python train.py --num_hidden_layers=14 --num_key_value_heads=2 --learning_rate=0.0118 --lr_mult_qkv=0.7 --lr_head=0.0123 --schedule="cos" --batch_tokens=32768 --dataset="wikipedia_en"
Each number is 128 + 24 x the weight over its row's rms, rounded and kept within 0 to 255. Layers, rows and columns count from 0. Numbers have three digits each. The size before them is the row's rms in percent of the matrix's.

# up: layer 10 MLP up, 256x64, rms 0.262, rows 136-255, columns 0-31
# down: layer 10 MLP down (transposed), 256x64, rms 0.0662, rows 136-255, columns 0-31
up136 081:086105122127144133114135164125148137114124123114104149104154132099135155159102128092139125155095
down136 072:157129086145129162118068117151117104135124157122129097156183124107124136109099171140136094090129
up137 104:099111158120124103144164125133105123127097124126161147118134139148112110145090132162147134103113
down137 111:162157110124130106115134101125141134087181127115108143155100115149156108128160146115117183102117
up138 086:126092105135108131146164137162139157122175090141167139147134124133112154118097136098121104154171
down138 074:125137136114159136144128098114174085135096144122116127113099116055132138134101121136119175148113
up139 058:142121112123149090105092162129105156171133100082163152115150120159176145111140081149128124098089
down139 057:189142120111130125121163144115175153099121137133118177101142140141105168109108111129130115111143
up140 102:121181165122142106141125198141146100105118115149138135122104095202132116112161121099122124125143
down140 121:141114154145165136088125170148125126143117137109145119156147088090114122102118105116149105136149
up141 092:150133120130101110118142106124122110119131097152123151131079099149114098128104129118150144110126
down141 076:138102120140150119127125100118157134134111149121136097150171126159107119164149115152146125142138
up142 078:123101138150106113147146126110131092072118125090155148111111115137151131156147158137123156137100
down142 069:150153124083114142105138104125145103136124110180159178107098162134122135126122147136108136121125
up143 078:138144119138107073144145129145102114082140141122131107132099141134143119116145117153113147137164
down143 064:136082118127119132106123108087119152130085085149136147135174107174126126113113145119131079109169
up144 093:143125156152102135113143139186117133134165108127067120110141147108144093195092147136137130119138
down144 079:157139168113150102141104117106104120138118092120124143159123084102138114102138125126134132140117
up145 111:100108149113131133154113185124148113119101178106115173149111137154124158115091148104125124113142
down145 131:098113121120148105127129111162138153109105180116154137120138130117104108140136127154147111095143
up146 114:159163136115136132157139094165129101080157144141147101142158154159128123096113109155131067085106
down146 128:113119083115157146077138125146142152137124105133102115109159184121129162142078146131110112134133
up147 089:134135165086143140152123120123141134132187108149148104123155176123114108110114120154159115099102
down147 085:128116146140116156120127133108120172167080141156131160138162150122160144151159122150101125102141
up148 098:156169117154149146133142113130134134097130134130126151138119123085109102124129096124115058117180
down148 088:124125140101131134146159131178104119098093086092099131151086106151109125084146165146148141099114
up149 091:129175105124112132114142098168133106092150114116104132163141115208112120137123124120166114127110
down149 084:106130176138155138131125087104132140147119140119148134090164147091097119092105172128093124098102
up150 077:144122088113128117118107132129126051173143099111147130138136102161137164131130137095163170099156
down150 073:133108124152133115173155113153157146106134148097192128100145110132074130131112129150162150086110
up151 101:119153179110117154099124127109122088127102108138156108113134124127134142126082143127144161171148
down151 095:123162163172151114135083122140124130130137079129136101098133135161160105093174156142139106153122
up152 088:133119126190055136134146142135187155126154147145100176108111119138145092108108109080114102119141
down152 081:058125164137125152104112135133149146135123076135088124126180126091138116133113146133138152111162
up153 120:140109138083107120165105130171131151106153121118128118084115139147131104136081145116144145096086
down153 125:098175139126172127153143153141106101132134141152079143131109081144141110150102143127125133159119
up154 095:143163119110130148146136111141114157141118106122125153146126180134097138094074111102149106138137
down154 086:114101091110105147150143128151117129133117128123097136157138145197122145109200113164150139091109
up155 119:174122135066124107160104106148164144122176112161121116113128130152157136135137151129131115149133
down155 124:131178133178160110125140120115097143098147115135111139103170151107131147138133124120128134118085
up156 089:087146131147129105145126151135167074113112124101101138146087129123154113132096160120108129175110
down156 080:127141132105153101124109101086102107158132134122126107154138118108127062102118134127146105079147
up157 080:167123068156163076128151160146113101113124095113081181152108106115116131134151138135128170112126
down157 072:180207107153159090088104134126113116157103104120111114123139161138111115143125155125140146116122
up158 088:102161141148122104142109134134135115134132107128111099131153138179109163159103164144175140094158
down158 092:154143159126174146165102120126121113130159130117156167105103102071152121069120106110091141144095
up159 091:154087119126084094150134144142113158098129104113100100117128124143118108148130080151110134168081
down159 071:088118197134144154089128152095117126109111117166134112133130149114101072098110155147103118110133
up160 110:155118118152113141160164130121123118126176129118157103156144167146096104128132136133162110083137
down160 112:089142102104113108110136123081138154161098076144093135149117129105107170138098117134144087146105
up161 105:147122125126092061117139076105152168129152110109124110136106109148100111148144135086141125153117
down161 114:095124088138085142090117147127152107171131147165085136163097132101096124135112136161110134139127
up162 094:125151140119123084147160178138162167133130132111128109105087147135135157113126160130111146073182
down162 086:116109130123131167094099087100107085164137081133134154152183128080148088148124103136101103139118
up163 090:162152148111088116151121096167141111129149159179136101107138162162122082123146115116127099071105
down163 083:085128151122146157155106170129131148171151110095120100146115109103125127112122177132106124145134
up164 078:107157126129163094122113082127152124123113108113115117111158084117107161107091126152138141132063
down164 075:107112083117102139138116167135151156104129107146170128062101119145134138129122157123130152141128
up165 102:126156091098154148125105135137100158115110125146118160080119139094099152105151118127094092078154
down165 092:156108174155150096108082129113140118174091166149148120126134152158099112163079161082118145144135
up166 093:092108138103122143153092135123128115093129158126119103150121169120123088108113176150116110111161
down166 096:120145140148169136117132136136107103174116134144135118156131121121094132113120121128156131089164
up167 105:151132128084137127135124132121109126127096108161105092133134145159089127105139102076130132165159
down167 103:119102158147117124138135130120132122122158142146169101082120140146141139134111122131123115121114
up168 134:111126168123111107102166160158169108103086119101132141155120111120103146129098131112153142151120
down168 148:122114150183135142174138118142086145151098138111137115118151134133154160155155127151122126145124
up169 095:111128134116122163172155144139124138099129108079131129119144117119125110182143121086132130127102
down169 078:125148132157133168123093087123129136153131082169188138151153141161112086103125165150127118110126
up170 098:159148112132097099148136161135150118138134160086152114148120082110124156123103138120195144124119
down170 105:127130111089107161102125089148131196122078134109108128116157134156088138111130170100112109110125
up171 082:144148145139168120134063118150109141096120112087150100112155135142136136153106124067113119128154
down171 084:155141076113093138118126156130117102165131131156114111133091118152104152085096124116144101136148
up172 093:132139153138116121105062122148128116100096098175114138128168130160155098153130075136143137118144
down172 068:142113163123141137108156075109171088114099108139149111131135156090112126092132131110164125155131
up173 115:129102172114156114137139137109130136107154112108129148107131118149137141118029152115122149135128
down173 119:112136103165123131122084155102138116154138145159147078163104158075117132107110112118155149185136
up174 105:128158121156099142147112178145119145109108110107097172137114106109116146109130147110109142156122
down174 113:155165105124099113082165117090116125116173100121164110088130145075136112125149148101123149156114
up175 099:112132117132112103101121147192159104115130128145174127112109127140129151082117148088140091144174
down175 106:182118139157136120151114144134174134149103119081097150155147098089122142126113152143137128125112
up176 084:129145116139115154138125117140149079099160118113142150157126074140143155120164147123151110188145
down176 066:107157148110126150106159125143108149136128124135139161047106136158139158119107111126133119119116
up177 120:108134105141121125104137114176144125132114080127100128100121104149095152149061143126111121129112
down177 141:158124140094115152108122100114175115164126135134106151148151139169103123131130135129115084101171
up178 094:121109137139179104126170124156148135125118143132164125142163130144149161160106152114120113119154
down178 066:139118084118127131154141120134122111140105130133093104122151089101137146109140139123118156123122
up179 113:130142153116103179136114145105171157127119139128160112116134147100144131160056109143098106103158
down179 107:092110161116144139119112090132152163110096108081107125081123103139165141117079140148147123165121
up180 080:154164164090137108136139135154148122115134195155107120128140096164137120116126098104164151134108
down180 074:116132156154138140122162083107119143149150128068163140153172142113134092115146137148126164117153
up181 082:124132140110148142130119151128180137133154114150118112153096146185157082174136126127115121139115
down181 074:144149092097107131100091163076084139172126125126133124152134129150111132140158120128145073096153
up182 115:163081148112122116140118124147160123138131093155093186148146135133094147059097147111145127157130
down182 139:131122090116121144087098122169156151143107138142111097127158127104118185120094134104119115097156
up183 131:131161114121125147128120110161180151076151108138083177156139095110160129135119113125103077100169
down183 166:134111174113083148105174103103157159118111142142106133119126120156152137115178137133096161106092
up184 081:160106114103176163150140123128083103100116139126112138126142156082143127179123150152141122129133
down184 076:118117193148149151129143085108132146159139134125186121138140101179120097147149154142105112100123
up185 103:137089162110140132183150131150160101111150119125093142181144107098158144083122147137128092123112
down185 108:147117119107134154118124096102120123124120112146136130121095154172140067119114137152122102100165
up186 119:096128188140127113106148120081129127121141121139135109156103120173089158087110138145125121097123
down186 123:126087111145137116163148114099118097079156133091113157149133150142168141118145092099105143166058
up187 084:105129131114134126153111097103106111112098134137110155123098164136118144088155140107182140139109
down187 068:167127177097135118147137092136138136140092113162143083113131131121134060111133113107136109102143
up188 093:163130165128084112138140120114091122105158105155167129209083189130124179114116123116135152106123
down188 060:145121127101145155149129097099185133131119113128143129104154106117136131101106146168103127140183
up189 101:129122119087144121111102120123101152153103124095150148146098167137103132088113129117127163133077
down189 067:120099147089163135147148098126180129143102093131126126104127102148135123091140107135126116140123
up190 111:122127115156123141105146135115158121067168114124149109084118120163120086124134165151153135135109
down190 103:122107107098112152118134141104134167124115126125130099153117148154134144099109100115155066151171
up191 112:177119163146117138131137118112103119085119152086132169143135097133064104156115151101131140125151
down191 123:079109172127095182123146144139103149107079178114130145124156151129082167171151147107102127127141
up192 093:108127076091156139146097131160137141081131148124131122133160136115119140081132107123134099118107
down192 080:144098165176113139099143111122138158144128108133107152128098100152135118139107155137116095136160
up193 117:087112195073107112092098116126167145141141138149115144146140134154142129111151166136125111160111
down193 134:127127157109131114092077142154105168176132126137136115160129102083152140092124116111125102145155
up194 088:145148142073143159122130136080109110155119179081098104138146112134147121114106142148129134159117
down194 086:116159142081143190118106151134116156102134116144116135100142111175108135149112133120124123128081
up195 094:132110151127118146154150107119180104078077144077070136151146152103152157099130130090155132131115
down195 084:108187107104114146101145131154145154088106120143101124172099140155135133114108130133141105071123
up196 106:155131149103135079112137082131126153141128111089126171151102179101138116134091130140108114154112
down196 108:161119118146150055189119129152103130157130158110120123125147127113146100097147123121119139127123
up197 110:120113157082100106108152148116192135172128116149100073144124155123083112139125151133102137116083
down197 124:143126154148139118165117089140113112151135171130173095099125108162092132158153147104124121154130
up198 099:135114090123125189128154169113129126130127177126163142104106134132124136092152089157151119125151
down198 072:134114180127147154130156137130147114117105106107117137124128149105135121146135124132115130121168
up199 083:118151170127145152109121143135159142173158124122164134089101095108119146154138125103128171148163
down199 073:119149110168104140152131120114110118125120120092170148170097153127073130125090099134112105165113
up200 086:140137161117111129166122143152127122138142106156161099114107125111119130126149091158143124146112
down200 072:103153092124085147147138132152113151136108111112143174173128152178111120120111167132163123127151
up201 078:140083100143114141115130160090120085095095167173108120161100106131100139142115104116160149093096
down201 071:173140125116116147088111080080115125158107105136163134131168148187097116148142152165142133116144
up202 105:137122110150074134125137122128120113147146146123106117115092192152131101127103131122131135115115
down202 115:089081141142135158121113140132135135133111131120143121137124146179113110129078150115158106130165
up203 112:114146103084106140095133149171162152152139112087082116154145122142108180189115108135103087097136
down203 116:103150152198123095140163118133102140136110108105129178096162107094126149123153109088157132119080
up204 125:103106127129115123138116126146124110116075140093118145142150107141080129090136180122117137136147
down204 129:114161128137166125127108118152128123155126153114110135159122147124125141132102142123086133141145
up205 082:078086138125129143128159205133123090135142115093120125112104123139123118164114119118146148109155
down205 076:143148062115160129121121161161131105126123125142128167136102133111130173120105136128144128096105
up206 100:126091120121125102095132124126135112182116105091147156150157152130080130124128150124119128160104
down206 098:152133181165160105122113159141098105085087163153117097124124152103122094086143137148162108120130
up207 105:108160159120130154128114159154115120168133087139122121127121156112118124127128154079169133111133
down207 099:141123119091098136111127115099172143195146087148100134115101142102098128111092121139120110144086
up208 083:161113114092094164124131104118149136120144127145172155161113110112100126086154137119132132208133
down208 069:154121161116133141119150172127106099149136108136124112118131153128118120101096111142135174137157
up209 107:114115120113101156118144154127143124116096160140135161099145143139144136133112107178158141136141
down209 135:099167146101133132134163096102147130136156096160136149105112116155139151095167104113150146125127
up210 079:105167126147141110135162162138140102104125133115110108176122140166158099132108101108155133174128
down210 069:162129082127103130102132120116121093106123106134172132140150159162145099089137123173164111127166
up211 089:125113104091135137100111073102159180130122114132117142135111161133103105139140109120107093171140
down211 083:136140126133152128106149152139125112161108116106131146133148132110122110116150190108092156112133
up212 095:129119092129129125111138128110127118048178109134099132116104140139125126093147153139163149091128
down212 094:141122110120063106132158107154092132173116152172134119157111141169103106133163119142121121117152
up213 084:121156101106085112075108143122132127075118081103114120154097149126172130135110142148125134112131
down213 069:098146176085133136130158073112113158137136142149109130129164109126079097135124131149169088109146
up214 124:134120162135139137135132175111148094154125105102165188127121130155110128126113132159166143115157
down214 145:138113135160104102098114141161151149167163112095159152155130138167112107104132151152105153119144
up215 114:122112139139142151117150120136182138107106139152081125150118101092113130103137146144152115139155
down215 129:074080121141104123142191176122119117152128136148091153087131131145139126135107132126119150173166
up216 074:111076143133140133131145168113116141143177149076117111081127105103120141126128138159137166117078
down216 063:156152110162181128108126175162145151095089089094125150132148139107131128116153156143096120122116
up217 100:169173125152139116093106140125158137114129133103172147130127100128164111147091185154148139107145
down217 091:103173135156119093138140132131108113144102127153073128124129117137067141088152115128161140144083
up218 082:133161146130145151145159136108151123131125130149137106128136094130099114101161129126150126159090
down218 075:129158112115138129150116110129144131124141111144082173129149103113111094096155160165136086106153
up219 079:133115103123113127145127112157132121143145151120111135139067131117115094135155103154129116104176
down219 065:112165163124161115112178142071135120103117165151142151120107167146116170134116098101133099169122
up220 105:169103119141115121120166145119127138137178091121105148132116122102156081135129144115171124135174
down220 098:122192085108151129076105114127140143127076105143143099111151164115127163107148143135152105124090
up221 087:118118120111106137146132117141088081151155142157123135144152126102093111159135122084156101161133
down221 083:121145179129132129169136060137107112099128154110107100112091109172110106126115132153080134085105
up222 078:122095111134151102122138121139126104078156169135149137132153137105127140151151102116149137169110
down222 066:166143153133156143081112164156107127147105093136126126134143151196117104096123145119133092153139
up223 129:126127165140124122127111214146148121114141137130121135133142109144149127106152154075148086137168
down223 138:155104101150138131142152162125127137121114136143090100136128149136122095133140113179083098121093
up224 093:125131129116155163138111171137137113163164121136148115114113147123099132116146158114190127130136
down224 096:104127149108105160099098092136106131162142136106168151148125134118105162110098115155073140168104
up225 110:184137105142173141079117133092120143143129134127134140121121097114111120143101166115099143131157
down225 122:111144116157114207141144115126076100159136144122092112127092135155141126158134137141086118191110
up226 088:163125090130143112128106122149147092081151112137102116131079162148084101141130156125145130122171
down226 077:124167129107133102130112074146117136089143175103129140151157141110150196098123165152104113127137
up227 111:125124133116146114144151111158146128149173097168158119159104119121107147131153139097131095160170
down227 118:134113175151147171157126079162129130136171154114177156125134096165110136134155114126106158127107
up228 095:093148123182105097133111106160156093108158119125136166113126154139109097119141130048143108135146
down228 073:114119177142149114131141121166150098162112146127112157148128094098137091109148114102096092109119
up229 113:138126126118121115111140093119109136143124091136139167151127098139170118128104141112157123147187
down229 110:137140089158127188111099108154127164136133106121162106150139139133112132120071103116106116082131
up230 098:127093157127185114102112165155167114137122105151110141119102160106100119132126154120155150038118
down230 104:125139200144103105116124110137084127135103141125122156113148101109164096115110172160101122150146
up231 101:144132122155121075106129131140157176156164114166115138171114122121128120112134162127129122112162
down231 085:125112083089102147099135106171138128140107097163123114120134143125137133104133111161086086127139
up232 092:137145107172103143138165114163116147170197163121115157133109179103139137147099148121138100099110
down232 067:127101148129153142122137116099167108117109109142140121126108124100123119141104077126134139136136
up233 083:118087111188115087130108111117127118144146130105157156141095218150117131138140132101157167091079
down233 056:154108125149151118138136118145137134157107098101139152148151150145122100125144091135143083143106
up234 085:133150126115107189107123176113122126096113106110118099152124153128143104121102086111145113174116
down234 084:128115107154127114142143141106105123142141127120156155131143119183094096172091152158136128097088
up235 123:155121158077135134084132163121218123115126114125099110121112125140126107114146108103133152152093
down235 136:124106182109131139154162149128167155124129080117124097111152106141149135120135130162140092100137
up236 086:120134075110154124148112132173089085136163097154113128142112103106109118125135127139116108154104
down236 076:104182110108109145121156102111115152136144117140155157132137128146116096112166114152141139084142
up237 083:136134144083122093140127125123083130102160111133113073167152096112125161134129178123140163144139
down237 060:147148119075142145133110124122124128118127085126147130105128139140168133150137118133126147119145
up238 102:134086136104111138176174133129139145148133090107114126163079098129127102123137124136159072161148
down238 089:102118124123126085091100123151151098161137158115140140137112138087096132165074118112126128153110
up239 091:168124106054144149116102117128121169151095186147093124110097118149126115128147125083124151119121
down239 080:095099112132113110141130148139116105128091103124127142122128124120107077145157075173161107141124
up240 121:133106148145102148101143124125172104095138097114144106161122110149154148124132129141172122082134
down240 135:127133112136109128112117111072092147186120117149105166154120143141162129146133111095122157117134
up241 087:109116112138127121144114119130144142132158167135128124122118115153082145126113165086137160158148
down241 068:147136110123127087063157159127109111137121100116134131111147143108155070103111111134131186134184
up242 096:123085090097151122122091155144121186117134157128150129129150125129141169135117071164125130086143
down242 083:148160197123154130145157099091142113122116094125128125134123109066123109150146143121120138133155
up243 089:136125116114152154131093175129115142094168150105157124161146139174115177152093164087114111146150
down243 077:088108149096121138084128096120123115115131183124144135125107137126089149112135114152104139154165
up244 087:141102093135091126101094099145165138126112131101173128133109136159128108172126144146136150128138
down244 070:123118080106119145137148160105116171149124119118121125120150149189114115099158094122113104114179
up245 124:153106163122125139121152111099121120100147164097117169119128181148113179092118156107120126112122
down245 133:149134110089141110117186100117087115131134120150125081117136157168181099132145108122138121106111
up246 094:138118132161107094091147138175143122129155116185143098118143145123103085147100152135169137131143
down246 075:106155128094104156112116131108178168149098169140062103150154114094104156148116131153135079132147
up247 082:138121131110128168181145112128137093148128137160075101140122094089140167119093150093135112129148
down247 071:081106103131123147156115143132121119121172142116150130136133151189134131126115141146148111077078
up248 065:145119133126121156118089121152114132136104149164157179108164152150105127107145113149139109098091
down248 064:180113121100119108144116122086184160105123087149084114137110105177133142111114106100144152110158
up249 098:117113154116118123158130135148126145141129141196118116139129131112150124144110134135136132092104
down249 090:132134106182110151149129117132127118153098111061188127155164134135119127114102191122158146107133
up250 129:128114139129149106111159146185106127118094136102173148128161128096100123151098148073104103085122
down250 150:111121143129143104102143117107183141127153146110160117188124165087110114120138086138115127142122
up251 101:154103117138104146095138125137104124135102110123157119166110140117134126172066145120171111176129
down251 115:137135133148140169121164117084123154100131137121124127115174112132094146124157110114105137049126
up252 066:117127096116106161137132119083133153138151142089125110134132143133165147115153152132133157139099
down252 058:136138128093123133086151128126138114140137116137103159102139162118086144141134116098156059146126
up253 132:121156144103149134110077127130174123083121143140135108154132136182108113135093155131124068107145
down253 111:166135115138128124095122113116097137132111131125181119187145121125123131120119126119157119135176
up254 091:153154130140118134115122124155126070170169126178142138137141122110081114146147123105163117084135
down254 085:149151128122093120164132067109151181108144118151086113115117146148099149137076156124139077111113
up255 078:108084085127096111148113154121120100113177150139110118104158116127122101117143131087133123115122
down255 069:133170193110132139103109092092116133142117118152170134130156117130119112116127106151154115124138